Weights of a small GPT-style language model, trained from scratch on English Wikipedia.
Architecture: rotary positions, no biases in attention or MLP.
Training: 286M tokens, 6051 steps.
Each number is 128 + 32 x the weight over its row's rms, rounded and kept within 0 to 255. Layers, rows and columns count from 0. Numbers have three digits each. The size before them is the row's rms in percent of the matrix's.

# q: layer 5 attention query, 320x320, rms 0.0494, rows 155-191, columns 80-159
# k: layer 5 attention key, 320x320, rms 0.0515, rows 155-191, columns 80-159
# v: layer 5 attention value, 320x320, rms 0.0293, rows 128-172, columns 80-159
# o: layer 5 attention output (transposed), 320x320, rms 0.0274, rows 128-171, columns 80-159
q155 098:127149095118146084197171129146197176174158147164155139127119165182135081148116129163075137076076117114093174136073112143120160120067151126153117120088156079100121128173100123040151169112109144149082127139134088177063098090115149170143170118
k155 097:072178071169156089120115142093122156159116152134093156135080105111170123128084075142116111042118126103123139150107114145178119131101165188125145084071182095155098145181124167092158116172081144175103170145054147199115138159137109131138117109
q156 098:131085131188120162052102086122080090127069154095136100115129126128105139107113125110157144108204110107113134121153169103099094124186125099136153097138091187188175107112139144202101113129174110139170143119137174094177138173126124103103112152
k156 096:154104167135086156125151130171168093073185102107188095142218113112061147147155168131103133144152129109115119117146152120092125105103117106159133175128097126131125138092143103211117165114148140087134084115140095068122109089101123136154133112
q157 082:173169105146177108134115046122124116153152156150128101177130133153156124108124123073105101161131158072134120140134088151098155175115110210149161099141111129126138082132112063107090131134113160122086096094112101165153138133121149147136148146
k157 088:198180158144159153164119097121137100126095174181129118167157117168179188185087102089096116131150117092154145134147077092162133138128061088087207123100144158091121127119136098126106096148123159158121170140143112098161184145120163121128176106
q158 093:139063154130099131080102143120052096106122176120116133120164101112101118106119127123174132157197114142130138133157198114113119114153130133083130146115101144177150149115149144255101142142121082128174110139139191137130164156141112128126104119
k158 090:098093172129088113138109142189153141061204139131175152134147141098084116106199137111111132163162127112178119159173151130103137082111148129144104126166101102119151164096107116218150161133135177109165118121125132110055074088094137164131137147
q159 092:132140139166124146110142087163125121094162104090096148148142134131138124139166121066088055188077087158111140131172109103189185117154138179124113129153144136127118082128096151060063097161112110098137119156163103091137154103138128183106150098
k159 086:105106168102100150115169134101104135091144157147118095142151148149067106162096093136146141161121087086106177170160167108133089143160118167183138151107086121091107103122132164206109130147093132112144123122096083107192107140207126161077136110
q160 097:108061181102104166094086120105110071118067163106144134104141086105104113116081123185154121085160160148103109126133150074100116086153111099114088148147087136172150168093151144184151162116160096191166169134136177114113139192130075124125098112
k160 090:114118182131087164126089152227152096074146133128188120116189120107103152150150169135126144149178150172160129120129132092116167115145103120089140139149110146180135126082166085150157168094159120122132147107157119068089112133104116166084155144
q161 090:163083165134166139092101120104139098099165152089101187110126120078116129142141152067143059145105136170142175136134188050152173150138144162098160145112138124119118091146116182105097080110123071160158126149134174130192156111150099161141140115
k161 095:151098188129123145110149198107159110066158148163137089132153079184131103150133121123153130144102112122144153138104135097107165162203107090129130152171129113115134120131125117203143182088151136131143162099110090059149127174183136160100160088
q162 091:129126154097126137155068166131143107106073139136099114097152132095112198085147155157168153116103155158142123134120191098131084126145161058127144152184125146102114176132142156176126170124119051173151160157131152138080118109101119109135104137
k162 092:158123141133153150139070170200166105035137142079166108074166116106166069114154200127162107145102145113136083102088133133048189178140102134080112149195119134136115115077155118137198140094177095136121134139143149132123102129093178145141103159
q163 097:155153116183140154064108152131105165159129131092140075141111164160145077107152087119160164147170106112130114121128098192083145147140104094126133062136107148196166120165156079197138103169171153064151131148126143083163139160150129078107104118
k163 099:130102152074095117132134073172115137141154171083154109125146106158062143150125160110085178168183150097163102100169152144173162052135128068136158148078115133119117144127191139122053146109131170091140098089142082138113140095104157112182128110
q164 112:129161098190114146117157145142112155110147131126147038168152123167104096125133103090133135159154093132127127136153134202135132181133121142116122118147147153196167086131134105189085141127157141041157100155137124103135125124131163157130118087
k164 110:118092145127078135120184110123109133152164155102122147174144132139044139130109115154106115123122130108116129142157136182163109099123160070149126164106097147081140095102137180170088158158105154091148081102153076106114133092111119171154114092
q165 093:169187087166143130087186126126154136117159118128094081156151181217152080187110068102093110154157087084116146124154109172125144165110120162150154092096148107132134092151106083107084080164117187101105066151095098132131095138180190167134138114
k165 099:113124098172098117125169101074056119204122120117120122142095147126056149081085106176092110125165109106090141138191123134165066092136168159182113104057091097135116119137087150121065137187098176120182089124136112129148134101135091154115133095
q166 087:187118121124182148094094146111099169168101162113125133168102145138178073113167112112158092132185129086117122119143119152101127133154087176112131100136136160142149117122130042171129105161126183148158141161089144090185140161136139111136108108
k166 094:168156173126069147135157123158115116120120199106134107106129055161093138164109167102132170142172079063142104137150102113104188051197092113127151152093176197128127087079175117159092136133134184134135127056107131126147113091135171112148139148
q167 095:169147121137153106148162151116178172157151070139122145151092165127162083183141131102084087140110129124134148124137082165164190148099101200153104123074133110144103095145102102087117128172106167089114087095136134133171121120134130148140136140
k167 095:101148053138115123116168116061074154195093125147086116207073138131112140122054031128098109087147116159083118148133109125180119141101122142164166085094131112146100138170057167130067103152040149128115123124090116159155152123158112096131112096
q168 093:159206099153061151089206157199092130124148129112145032145178141183110115114089086164099143157156098117092132100164128181109122130098098107110150126144166146142164125132101110119087118138137108064099114117102102137088104131139179145140120119
k168 097:060107081125079115145154109120066105176120118147123146127090127100096157107119135175125128103128104131080080158204141159194075095067167148182133106087104090116151124136076130118076159173098143120178105176156088127112115110151060158116126093
q169 110:102124148095143141101080117112143077158095177106106149092167118083081181116089181185109150102111158165123119126140170071130110127150148104140095164142131148098122174121156155133138134112116078232110151133121147145125145149141097098131128142
k169 105:113130149123164177141078167159157103059140124093152153066166112106159096131159178131169131162083155130133143100108142076063163157136103143095135159141183130142109118115158096137199157066189119150145183163116154140142084176102118136101155116
q170 091:088111141109110150109126114167144112122090147110150124068162073076095175105124126179190204118132150132124117128151157107090091111148142046123130142148120144122136164145180166183138136106129078174162145140157147144078137125101093103127110161
k170 108:109113172126138135156085138191169104061140128132183137125135082108143084110178194125139088107129154130157112127108127116090161133118129119110099177200153150091132148101142109174192126034145116158132135133154186093124107135114117157158168158
q171 095:159139097170153170096124144103072180069133143164072084120144181161105123088138074124181129184151084085125081146123188155119098174143176093132152145122148165124135130148139157159115109130147144122119123140164117124164156168111164143128105093
k171 094:142145179068063149113156157160122107134147157083125079090175149139052099114154191110143158162151103081090123143175144160139137054148115129154106178102165147125112121125177097116123125126146177125190093054095095149137084103140123137140127136
q172 092:077083114142100120158138117146053178146089133159149072102113117178140126117154072113171235141134081142128155121134091149100107090135127060164161082178119132165169165174186136193158174124142139135131177135136133119096133119144129105111135147
k172 101:112151149063106122194078086195131110135112139111166091101140071097070128134173170109116194168175127098160099140126143153103216075152131094122071133145142143172124154103159099130159113103157143123112093110118146137067105053099146126168100156
q173 091:137129148156102129133105164118159149171160085132169119165067151119161059212140141105126082140186120127105124141145087121118166160129084186144130119124114103190131096141135094146179167134154199097151132119130125102143125130116127207091094132
k173 107:112135099159130127144154091130068136182129136157134110167115103121114159138105078137073124132147123092131150148138091167164116108158095129110156090100152118147120141140096095159057092170102176128137128095145120119134145113139134124140116100
q174 090:121139110142111160153128140168113148089110168140143082118144119136088190050147090121158219131114108152116149123116131149110084132119133028111140130148131138127174161140147135141086135107091083074122171179113138142084134100128163104193161127
k174 096:061076103147099142182065068140118105160127145148162191096093068100112107071159183150125101077125137126114107149172174180188113098097154060135127109166096126160209145109127152132136134101143107145119109171148141095089124096087103149171111131
q175 095:138149125178116133127089131119111158145121191149128090104125138150088184093082068175194202113159055113130105091137148151127067094166179049117176099217152172140139136171131141201107199135127128119157131170078139200093118113144168119134117165
k175 102:069115168115088145169118135170117101145136142055172142082099094103076121136145170147126161134168158092103067125176140174152154043138128177140095167096175103158138132097135075135117177114157167122187123111120135126104082057117091151144114139
q176 091:119092137163108116155127112127163154152169094129147164170083143142130020189137162087112065099184110151113116174167093139137224111127067212110085120146145109176149085154082106121165132167207200086120098133125132111113150115156121170084096106
k176 093:099118090177157102111149092075088200176110100123115109174113129117120187122102043141090152112122109142124150135133132165168077096112143168163143084128130140161129120172071107124073116202081131088159158143090134119133153126180086127126127102
q177 092:188121154091146112063108104094157087133145114111096202129173143051120119153095165162101070120096176120122125118133150071155150165137100162116074176076124099119119143089091145089136128150120125177115103156120143118175144153157072148103073135
k177 109:139127115147155182102115170092184129107136118159103141134137154142179140125126134105158088113081084153130158118094133118089112221101099097148153130192107155097135105144099129119145127135137061109103138173144130093176106160154130132112179119
q178 091:090128152187125083137101113140123142104102163115145150102109131137074152057131126112174169119215105148106087136213094167097142080136117099146137125194146119151162171123120122204195119135196140105151142115125149157064128112128137139134087075
k178 092:151167161093144127110135115154094135094106108070145131174182123083084111150141156117120155201140192105114093133147097172144161066155107107122105166156173161162140123059151050160156091151182189114130100097151136083126103087145125107142067163
q179 081:170157136153139131102121131086197125139137116103133187198113134151105105179098175099092059120132160119133117124163135097133171179147119233142114170134125100122141078139085112086143114164117174138117081153149109124136151137173142171118069102
k179 084:123103079161143126106159152060135173159176105127070176151134124157174193152065081163156108068108101133110153115117157122143094177086091176151150126082204133094124129194094147110112143131116073093148135181117116144154064133182132157109135104
q180 082:132140095111130160119147148103083130121128131156136057079187113117135182067139109156154219165108131098122148130072152126110068099111183013149173123133120151145116164140183130127122170112086101130144141135149131144104119117066134085146147176
k180 089:137178170075101157185104115186136113064110127100144101081169114118102079146147205117098168174142176125103099086128098135107124045177149082098105166141120139151131112049197173125165078092142167130110130118140136112112128090103138120153093181
q181 089:071131118182124140174127137160129170087105155128174101122103123189112165098127098106167163159216126150087095139158114184091112074119124079172152097185122125168149113152156084186130144071136150113137171129109138148059143115117124126176112141
k181 100:137099141143070100150131075150081153161120163064142104151092101127075132117146132145122153149162182126098106108160078151162134055127113180103117108112180098151087115093105055120099105144127174108168125118093124113069099073126116129116093128
q182 077:162105124120092091111140099091153133188145108124096150164114135134177093205137149134091109115090094125145144121148125132131168134108112203118106107148143145112107104163100149060125115196135141096075117116130102093164158128166112121059123083
k182 078:077124100116201124128193107070131147136143158209116161147135183128149128107104066100107129067118049189154145148143140114127101158093145094205171110152058148072125148197099199128150148145110067150084113182186141113128151161151143113092152120
q183 082:117174096076099126132118156140096153109084087141149075084158104129143112135111096152125199165086161083127138129070145132097057134101177015143136114097136117121111182114169137092128164090088090124129134144135128128135117091098106121144151188
k183 078:132142198102111123160117090173136096132125147115134109078164092073101061123152191110108116188120174127109105170134118147152167043137159068151081139151116142229149156130162159150165093086159184154149125101159121128103171118089101151127151162
q184 079:140116151127131095146142108100186096134164119112143152161101123156170085176115167104091049124146134146105124123134117116132204124119113255136091116136140111112134062122089132101156095174158188088122107144158114130129151139190129179126085099
k184 088:067102105179137144109170145066132140141167139185072138133117169151142141099079072157159090064120026155138148141120149079182077167069165121156134087112130152090147157167078201115138121155080079125110158150163142124143145179135112124090135082
q185 091:162147106131130165091126188128111128076114156182115074123165116143124153115108089155158208177099116026134151118066163112111078124123171065112182098127133104136165118148155154093067158076104072124138136131125106112130129149059150099121127156
k185 085:133063120086063132131137125144106088136132121050115128056090105136054134136100152116141158179136128125104110127184184123149110048218164155148096103110127056169114134107135147100094204116122084174192106162103140146135108093116125099086129155
q186 081:114133109096116136128153170150093154117145116151156065100157147114140113110173091125143189162114145091123147153077145171096090104102150047151148077089100136131128145143150140125109162056106095098131147121151115112152119135069137097148161160
k186 074:148175128081106139132151071163078131153111176112146095085103091111071142145139138150124162176135168102081061135167129177185104031131136084122115125140135144191097133090201148119111111125167144129158125127090140167138175087085128107144130140
q187 081:113139139148114147132123148138088163100133123162139044110126109140141095094147092127178193169146121103141141150099101165103101100127147027123166097111127126178143130147194100130118169084098149085156176104124140144138145109058142059150166116
k187 099:185166112078092122111146087124027159146061149093097113133143125116087128121150088119084134211117189090113103138150112171158108052161132099142153087122118116153127110127128095127089083148138159121137089112135113114122159094128156098121112160
q188 082:148134142112084155142144131125069130116115170176144069100149132126130154093125053133181202154118119090119191125118119181131075119131139051128199108153129144163115169173197132148117198108111088106130178115121111102132104128087151087119163123
k188 114:177173136080102103124101099152064149128079156105142108149141125110099161156172114095094160188135187115122094092148090185133151085160132125133136143145114098168118119062160062124083099177156181108122074075106122108111166076109186072139096184
q189 087:136107152147149102108141085082177116151119139102132165178101128132148109144146147101109063129143118153114123095163120104153205136143095237109100148145116114139133110097083132139147082173141187119101088149116122132111150125182134201143074091
k189 102:097090101187152094135153171085149147181154100167086181117070132166187130106081092162165102057126076142159169131109112094137100156101137142160146077113155121067126158183077158124131137095082109157132171173157112144147144166143073135113162103
q190 083:077115111079107164178169181186095169146110088108185064099152102114165110130154112117122183136091135144143140166087070163094128085083162071128142089116127134158102145149186102131156177099139087137141151088159116113162069098097113119122188171
k190 087:081129153097121111111120075131096145163128118065125115145089100072082124151150144179114153164139184153139095150131129161198138063104164100142099137141051141160137139116159139171102127137126153136196151116111165120114194093113167148114088141
q191 087:092107157093106104187181166174082145174142100104203082101093103131198080148214136075135128170142151170105066158126041174091172098060117110098139083127074127161093114121159105125166111143149152114147175090158154104155109090111100122169175157
k191 097:130155125114141088104112090112060189155104126124137114161118149107097140118140075112113090135129200089178118144160098152164145111096137075151159096155064131127152141134151105141109098163084202121136138095137190093159197147140177102110154125
v128 084:127162137067105093134098101172146159135080068148109100173099107090116210150095131094138118167143156131129116097123129110133131098129094120172099145147154151087184094068146130053089180153076099110117054140151130139089164043192124024116074097
o128 080:137139147159133105133133087118075137127171116130129198129162151138133101132114137143110087125160120124168145139144095172130155129130121144117158138114068116177124178211074075206137123132186160102123127173122115130058120173111117144108155130
v129 076:183104144090211062098120153112176116119145125103162090082067159170152176189187088080152118135121150170128149101122131066094169144102139089063152163092169132150138152130094105122146173155115108050068200085087182091157155133136118144106133077
o129 078:090136094160107121139128111148095142127112149144165147123175110100127113107138109158107167095155167087134134152121106165146042120155116113161118076134123135143128154141190171125116166115103126151172156126177101154113137145080198085212141175
v130 094:141117078160092102196108150136177052149027172156100173131096129128113099132181110142097110119150157112141156113091104125128062095125128132099133099092077099124083103094114170160128168159103125156139156123118042191028142135125128147130120147
o130 090:086089125103178145144100144125068184109147124098193121167119144101156068123150132056120130095161110144100115132149145157150126117113149144151140129158132117169156117144140069087131141113171146120145076125176195106214097088105159133090100102
v131 095:161149099128105109178075159151200132100109070163059122097149111089122142104174137121046171141145167098084064128119101127092101130076112107071153123173182110149111146061124116140142103142151125137105111136141106171118135114139098144100166137
o131 096:093115148127162116150145048135074125136179162108234183140101106176154084141127150069111118125094101201146131118139138116159159112139158162144098111111086134151131040144075110108094170146132211106119117129136168094156123128110131112109134091
v132 086:093114123128142165111136148118131117116082130131155166134107154133176101075134102100172161169131138182059159143089124053066191157127147110124139134135135087058108130163115160144129180098068110107163154109111106054132187138097094091100110141
o132 088:108109103110103102115152165127101189119099137155130085120130113151101161159153140156139176078171121098130165127132136200196067102118089112099146101093134126163145163156190093137158152152136095163125166136087122139148053124102158150159120155
v133 086:142168123085129125151075166098183158127086119193157104147119128155183150168109127079150144138144147143085197133126110118056173128112119113107074105176249161060127151064156115122211181096128144171145102144126113080120166127193153095074136111
o133 087:116139150133089136081167130133063116116123136132169105063136093164129161122136077208167182095133154086153151081102105134224124105172102148142171072142061170148168139206169161196076149128098124118143211091086095156131089164071122107152122164
v134 076:142133095122134142064127119131152148144077063145125158149118164196109139131118120128138109116129105106154155096126170108185118109148130105122155142199046124143133095149133118148097114124081115131167172065121212135147133130139033129095215150
o134 076:172125113119102136080077172088163086121114183104071043148128093108145130097124059124098110168129139120097116110090146113077145158109159134130151128152199151099153108110173182120155141112113083146123072181182070144063159108121133118205115185
v135 093:074117100174152154101145135103132132115181122170170163149175136140135110135118062167190114099110134132139181059174164157193088081106127131172137130163015124158128136115143153123104121170114117150131154094108141120129108201151103138126216178
o135 088:185129147111114175113093177113159104105068125115120049094134106084119157114122106113113154156117174095098153158114142087085109166155127122128151150128196197078157124122193127115156132075094099158166084128140107172146127052104167105153101140
v136 094:119145128060125153048077095096112172127196105093146115125144173139129153166059098116160169129082097128157155148141145155097194051140102099166072149161171096196172111080136123152084097200108114136107107107117158096139090100178115097083119146
o136 095:179163166169074131086175128108117105106095107135110101099131108157108158153108109206168146158115170114152151106118112093174107153147146129135167105151116160034136163191140174154146115130090109121120167153143062149098125160107132137154159179
v137 078:103166060111137099144068145124161100137126175142127144145057157131157081173193106162147108141089134146129190166083126163099107129088112139086072139103110106187117195075166122149112128160113135170134148088109074106086090148097071124087120147
o137 074:118114156135114153085155131121087157045160083076163107116127129194108137077130154106164148117161165114124113090136129103171122117124139117120168120143124129090146107172152078123133171103159145141155117119143154099162063136110196147119094193
v138 084:125067110212118144077148146097142114161168157151138170130059140120168080188112109130199060133144081172145143125124139097159114154120109106146183130091104163187089166159117137126140143175093132171177187084143142135113110158131091167130193131
o138 088:118157114080141169131098191117112161080097133100133112113156128126115150033143094131143183126142160096094124131125149100104066143163114089118153120104168156087172139121203135125129164084135127182156131106125158161158108115105157057139094157
v139 082:131137135106127113175096149117167133142216138150149093135207155126172117139178115086118146150100122148187178106128126162077050098096114121078141166160195113046112156116157164123129205149119140170069144150134049150077163092108097156093086123
o139 075:060133140105145106176181088191074070133124144130208173086066125140123135129126129093136134106139148140100179137113149120156199082190132124166113069121116132187147128160118084168152151147124177114161149076092196110181095156095104081179133104
v140 086:141117092118129106156105113108142156062110085153077118093116107084160128124170133119094128155177129125182041118114084164120099154130148117062135115166187128114068164070135117132153158099095084152094132148119121153073112115111136136153118135
o140 081:093129118145152109118134083146137117119140129163208206103121094190072062197074109127073109086093127181095145086124171129118128108109143149136108122125109136167128061118096098096053137132129210097104072107145160153164146111095127123145146111
v141 082:131069206161094149108171119119100131154097145051093136153203148112085171098138164172061135095136119103199097068120190108170156092145125139149167101081083147143132045151103204087090128073135130124091130187110142173111181154146113099089106107
o141 085:123160102103148154182111169132144139164145111138084119163121136088110092170125132052106063116129100119123151174169129156041138167122088091154076203090154132088132137085081111122178070154125118122145120138165113144162167083157150149177100096
v142 080:098114094173127195157146188151126102170161144169176104115110117169154126145116092107121110146135093115130174156099169124093138129156048132135165077112104112096087083190128134155107215101068087095145126095160148128135129122117144068155126102
o142 080:107109107110099096105117113109153166123123108120172156129138076163173147069112117152129167074127116157103157082086095190151142072086118120081107151145199127185125164111174130130205152100120110212098176074046082090120108095160133154137145173
v143 081:139126076089176121087096128109102148102110067118201131140122088178174180137084131044162147098126140139092195178131086079079164183138126115163120154161082075114127116115109110096133146100094118147111133062027110114098130126121152177101147158
o143 081:151121116143152121071168158090111120140087196141108098100130129128131099157148071223111174119135156100115131093124151159185074136109168183132158055148129166118144139143185157131112162122109095114141125132165111177146125119138162089120173139
v144 084:157146150064119101067076052156068151094202140075095133160091130088159094158160113093137129146118125148073120142141156182120196094160114132128105174179176133178103158091123089111158101169144137169113126135154162059138125128141140107112141149
o144 082:151138126191106104082172122069139106106125129144110102138140144181086135121120110208148114126113150083192078144132128105199074169120171125125136074118096133084120152173116182193102119111117145058118095141164117198147150161118126142134134167
v145 079:156072122128141127095127111132158154095143123142077179152122136073170078143123121160131141152131070173129128089157154138133131163155110113102116135147190206091089117117085127170196114183041115187160170093116199112173089124178122099128230180
o145 074:152163121142094139108090147068089093106101151142170061111168112134119176088098061151144138105139146091122098117112143104156092135105172142144135080121095136119176129106171186083094160066079087104132064128155093185140120119050143102172110119
v146 106:137161114155164121154132166139149150110118143205109124130156164068127130118137136124124157146107157123138090171132110136120133168121126165107121073139198114202099146150115105142182107149157113145083141176110144127150109132130121192124136136
o146 100:113093145153142156106109053111098111124188103099187168111126095182147129146113108113113106104131107138147138092135130124166139095148150098175091114097076150128127095088092133089107111137103170120162130116144150107153130114082147106132126105
v147 085:092145150076133164140155058124067134118109101084198126153140124108067116114104145152087146146127154079165096150149182151157097134169120128166135132247107129131133133100156104170120123123165121142107107086136190146165141147096084134086140101
o147 090:154129151140077113095159144114194077152165162147042103142123139140142144147099128142115062153105102155126102111125136088101170147090139145128103167115165122074101071106085159135141085129135141079102095147123073132087154123172130134153150146
v148 085:118138154063107160133144063138122138174153091087121144136121156183049144167076125128128168132112149072151122149135143155132142098176066123163109125117142172099163106176144097128082064090198112114140133125149123154194140090138187080136098118
o148 087:175145147149089120143144163145152103129157140131095091128132106139200138122140149112121110135130127183147093128116093129142153149109164141129133153144105048116064104151106155137179125130095124119095150166097112124093192128175068156098156125
v149 078:138103086153089122128108181091151126142110166128081165095073091143176058133107075098211082141103110159079212157049072107101140095113171109089161155096166109092129147127127148113192146158074098152159164128148111119088137200115122125141202135
o149 086:106128146103166117124134146122062181113087136139207110135155136104111150091159116111133203102170172102141153091126125143166068134163113117139168097120115164167158179167200103128119192101128141161171152119108170144164075092069127108114118165
v150 092:121131146091159110085121178103131126128131125124131149115159168045172077122103067084126196147038133129061144131150091113090125115126098136152123121158208123129094146151118120140134183133120053108081111115132132114140096119163136213080135170
o150 099:118143140167096124099136114094082164115136126120171113089109116150131163124158121176182156097151155103153164170132118144204100112184144112176150090129100172095150184158163174164127126145085149155156194128127132121183114137078117077129101150
v151 087:139141090151155174114158101135111149105140052146120144127163119156133128099076139152173073103103127147157155171156144090129083135141141124130168103133112116117121149136091127138162126067118178159126190101139133150165086177156139153127205145
o151 086:138138139083169124152079165126168072122100171112122092116115120066162158094093068088101161168153154099061140068087154103090080108137155141130112155131185146159115113102155158062109154073145036163130105096100130123093157057110134113132111096
v152 091:176121122094113141143129106094092112192133156076078117112147167089096134099125095105125157139150138064122126084110109078113118128123095125128125142083183140096118114150136140112126092165165124100078087195135110171144142117123088095179090083
o152 101:091127108126130125150148154138104191155164079158149182121148141115114097166186167108123123067135109130157103192167098190164123095148088086132118136083082120123121173150127107136195157120119200124142171121152140082180143130164139109073104124
v153 077:125131099029144059114147119097159091148119163075138107145064138140159117163187126132140165136089113135090084155132143113084108131153115104091118159089219108120150188068159088100196127144135156148107134131122153088163118097163162128136120132
o153 078:163175149171091152119107110137114131089147121147101097079164101126104142099113103194137154149111133093138152089096126119200130155158168122163170093185099115094135126171109177207091121128131144121131164126140093134071136218133140094130084157
v154 072:142093168129185114190089153127145152129168174125164124132173175095125055173178189140084102155099127162171109120173122180126146169158130147197127170148148160162100141126109124157154073098138140146089182145148157163088126086123160197187175138
o154 071:108147130153092140121149078145107103118155117119090110131114076165126145116048072191166093171087155144126136165156154063152165126115159126186090094132127114085096113094074170114115085168051155097099080154109117119169171158086102106152118145
v155 094:098173120199110112163119133129160136122088128150118146161130148075103128104192161169067131124154170194151074148148184191133124156125126150117133127144047152159123095139105166136094103095127132137116144148089189169135126123071114151167176064
o155 094:127099132118199142141093103135146097119131141132111154149149135119109101148070126079078087124134106106120116112128149107097162135113135136150077142073123131148127117060069069061129078151153121111142056138155129144110157135147161141127128113
v156 090:175140169087100108107135135136083093121143162071116149108067147132108108119121137114136146166098096100086114154116112171162133069126126141136155147084159188168145080135137098100105127167129156113108126131128081180169123101154105098150035132
o156 088:109117131154155117138120122130104201139150060134128143159128191112144109123175206115153098096155110118167122174180113144127114128141104085108132139150061090110113186156106112141145092133184168106134168153164152097138174175146106127065132086
v157 085:092125189088106150180112105142127131089125138109155138160106115124082138158101202163093148108157165131132116163161138172136101107134131135126115148248100109131139187075127118084146101152207112159162099109096156106173173105155100142119081157
o157 093:175121150143104124095128114112157098141162131109056106168096155163136136117133114139114061195087122165142088107140153088135164184105154159108130131125117114083138039117109148150099080154123128073115091165120104142077137168146120145136137135
v158 107:114105141144143158096086162124182132141175084130131139134160105147209115134071116170189123140075062177106176102137108079108108143096142116150121127180148140084142166139145102159189136178077097185197177111143102079138097167197129155060152128
o158 116:119141134120111127119123139109045116103086148116161109093113110140122144092141065117153196094150153080137153139110125110167108106144174141162186076132095162150146166169189174119084182092077115138140132122131140182132091125062130091166131201
v159 082:112111128115155175097099122101104108172156129111255130142067130209169141156081078141188127127124118037192158114126178110140204113079081130126099112121173116110156108179155121089087127149180095099152131061121158095102177132100073089073092084
o159 078:154152111120067133082176156107142179141107097147075085092155139107133183112107135150117166129147151108143118162112053138186082139132117091139165133133124164095133197130179164172179124106075087137127138103118037174122095125140176122163120214
v160 082:125129120145142072141172113163153176074107078187097133116132140120094213048178131162137106116131126200129096132168113155094128170063101142132100154136108155114134166130096115119136072145132155077124083128083113155183139146112209092107146061
o160 079:158102149159201142163088074109141089147124141124170192120130145153137097159115130075101107155173080074128146109112158133105123145161132134093098096140119157191101081077129115075095102083122124109140096147171157132116118135096141143157141114
v161 091:124060097181151193068133166104113096164146139123172155122114119157161105126133087134150135130098096097148215150133134108157152123202107118154128088133037154176094102174144154151098160139102137142203142166115154135158082219204105107109206107
o161 092:135166118104093148105115184093166172139090093132099069098144111107114180100109115160161168108137136113104156120103144128124086122126126098112140144100196167097156162111204161128135115079128072195161146071140100143137121061127158106171116216
v162 094:133164133103132141139121094131071133105116136076198064133110152108094111126156151114107134130137152094165117113166142202176148109165096131101120159208098106191127090062152122124094088143179144075069081118104166105101141108090179113113074131
o162 106:160122138138113128105162110144189091147148139132080121163137148134130128169123150151120056171090116189148089129134137093100183162081108149108100149124142121079095077107078104141152097146139137078104090151123095127109161144172118169146158108
v163 091:071121091173147165105173130123132155070161134111064121135124149109103147139110159166120121120098125140154052116161120048148130137113142104141170110116112125145114113072124135175115171151054097181138174169109126181165044140136104125126139126
o163 091:144132146106134166123086169113145099155092137148129146099147111139095136128086057122087148095135093058100143124110143124054117101183079093158122155090190183067139119078106128067118131089144115134130120101140114149118171074142162121172129107
v164 086:129147182035124123145090101153108126096188172077116073124129129094162125118166115092097156171094202138138105160110142106108219125094131134118134114148181134112138122132112130131121144124120133129111053160066091142138120050106134126151079095
o164 085:125085098154110133135170104121105147148139092135156190081132164192144110145117164161106125093147091091160149132167102176176151119146117090168106121098069102126109176143085117172163121153148150057129214136125162096136128162165108121095145113
v165 084:141141165165141134158117160128143132115201099100194103137170137133082149021113163191128164115120121137132053144151164092111148146149156146105137131117135149098156131118143123125099149128102102138175134174094118142131064093119135170099134173
o165 073:137098138153141174151100106181154093145127104109064118114093092128142132159125097104076090116140134098144177116115111138124188098133110105197123130148060127124085145084080123069102066191116079097126127135152119104105154178110166121173084054
v166 093:168162119122138112158081094142143095110088105110136089136079140107116150095200177106056163152144206079084134121105151133125131088124129140118115169124143098184180107077166127126141075185138182100091049119116112125087193054104105141196086151
o166 098:136107145122135124129154098128086140142169135122102150181116173124142063193114159119119072156096116192170071111175103124148176162077124147131140152119081089098091095147046104141116136174154150084118109146146134102131146184163151142052135082
v167 088:133127116163127207083142081142115119120179115127154138151111114193085149110123138125143175178112113112146175135152167131107162077144133134137116139178100153137152079185123149136095137102122160114126102113171152063148125149123158106169152094
o167 089:140165135121095091124131162136177089126087142128059072120131119096125172170069113168156110150109123158109137118077126076141126144119144144131142141111157143101111161130125135178133101122129088149101129113087084180050115117157095136134179183
v168 075:171111161164141132098086165116166134128083120167168090145174185162179085067165117158154164145152118123170109110165107166099156118137126161159080166137201131180127139188138166145219140146175114082057177111080163143097089138088127158091127120
o168 069:130146127156133103139143039149074093129142111113170168109113055117085137217142124125125060075095153093135167131096137093217128140143155135168123091167096146107163105144145065142071064152053155121189093093116092171166165137048176151173129158
v169 074:136107173183103126150123159177146108111185124163117106126148111111128110124104116176149110113126107126081158111141128121161098096130130108067161111175082197148088155172157131155147079135092170124160120162175086050119097099073103179161181136
o169 071:102111104086139135096099077118091094121101137116154097153100144100128120139082148102143177178136117208110136109078110109055172104093138149121118110138129122130114106095115162057090146086145109152110088076103178157115111096097084145139100154
v170 089:124154065121092170147122064135083120171127176184150135100146104145126139104091150131170136157148116093151179080101153107134080107144152114163094127145081137119139126117126131150059129134125136106131128061150107150117160179125114115152131164
o170 082:122100147103082120114143190138168170112134101149103088124110148090116162156156187116115132132128129172121134164148133133118162146074113125101164180099165129104110149159158125145243126092153071170103087156096121101104092081160124116091073109
v171 088:076145187023099085125117043131124141081095113055148092162127102111108110127145156121116146145177169116067093142141117167114161152134140114093084135142115067077211114119146100093178147154134151156123140111086189111161122081114117130143036108
o171 087:149135121174133101094104116086130137136118134138073152113144152111115107157085104201125127145089104100174103079146149103171118164164163177148135123141046105115108130142081165181067109145147137060115076166177114158058128220174129106086167123
v172 090:115147134084113156153152049128090133128137145075184087151139167149088153129140169062099125137149141117135149093117156114135145076120090127118093147120169128107149122106161094146083147145134138131117086082160146119077208097128140097158065156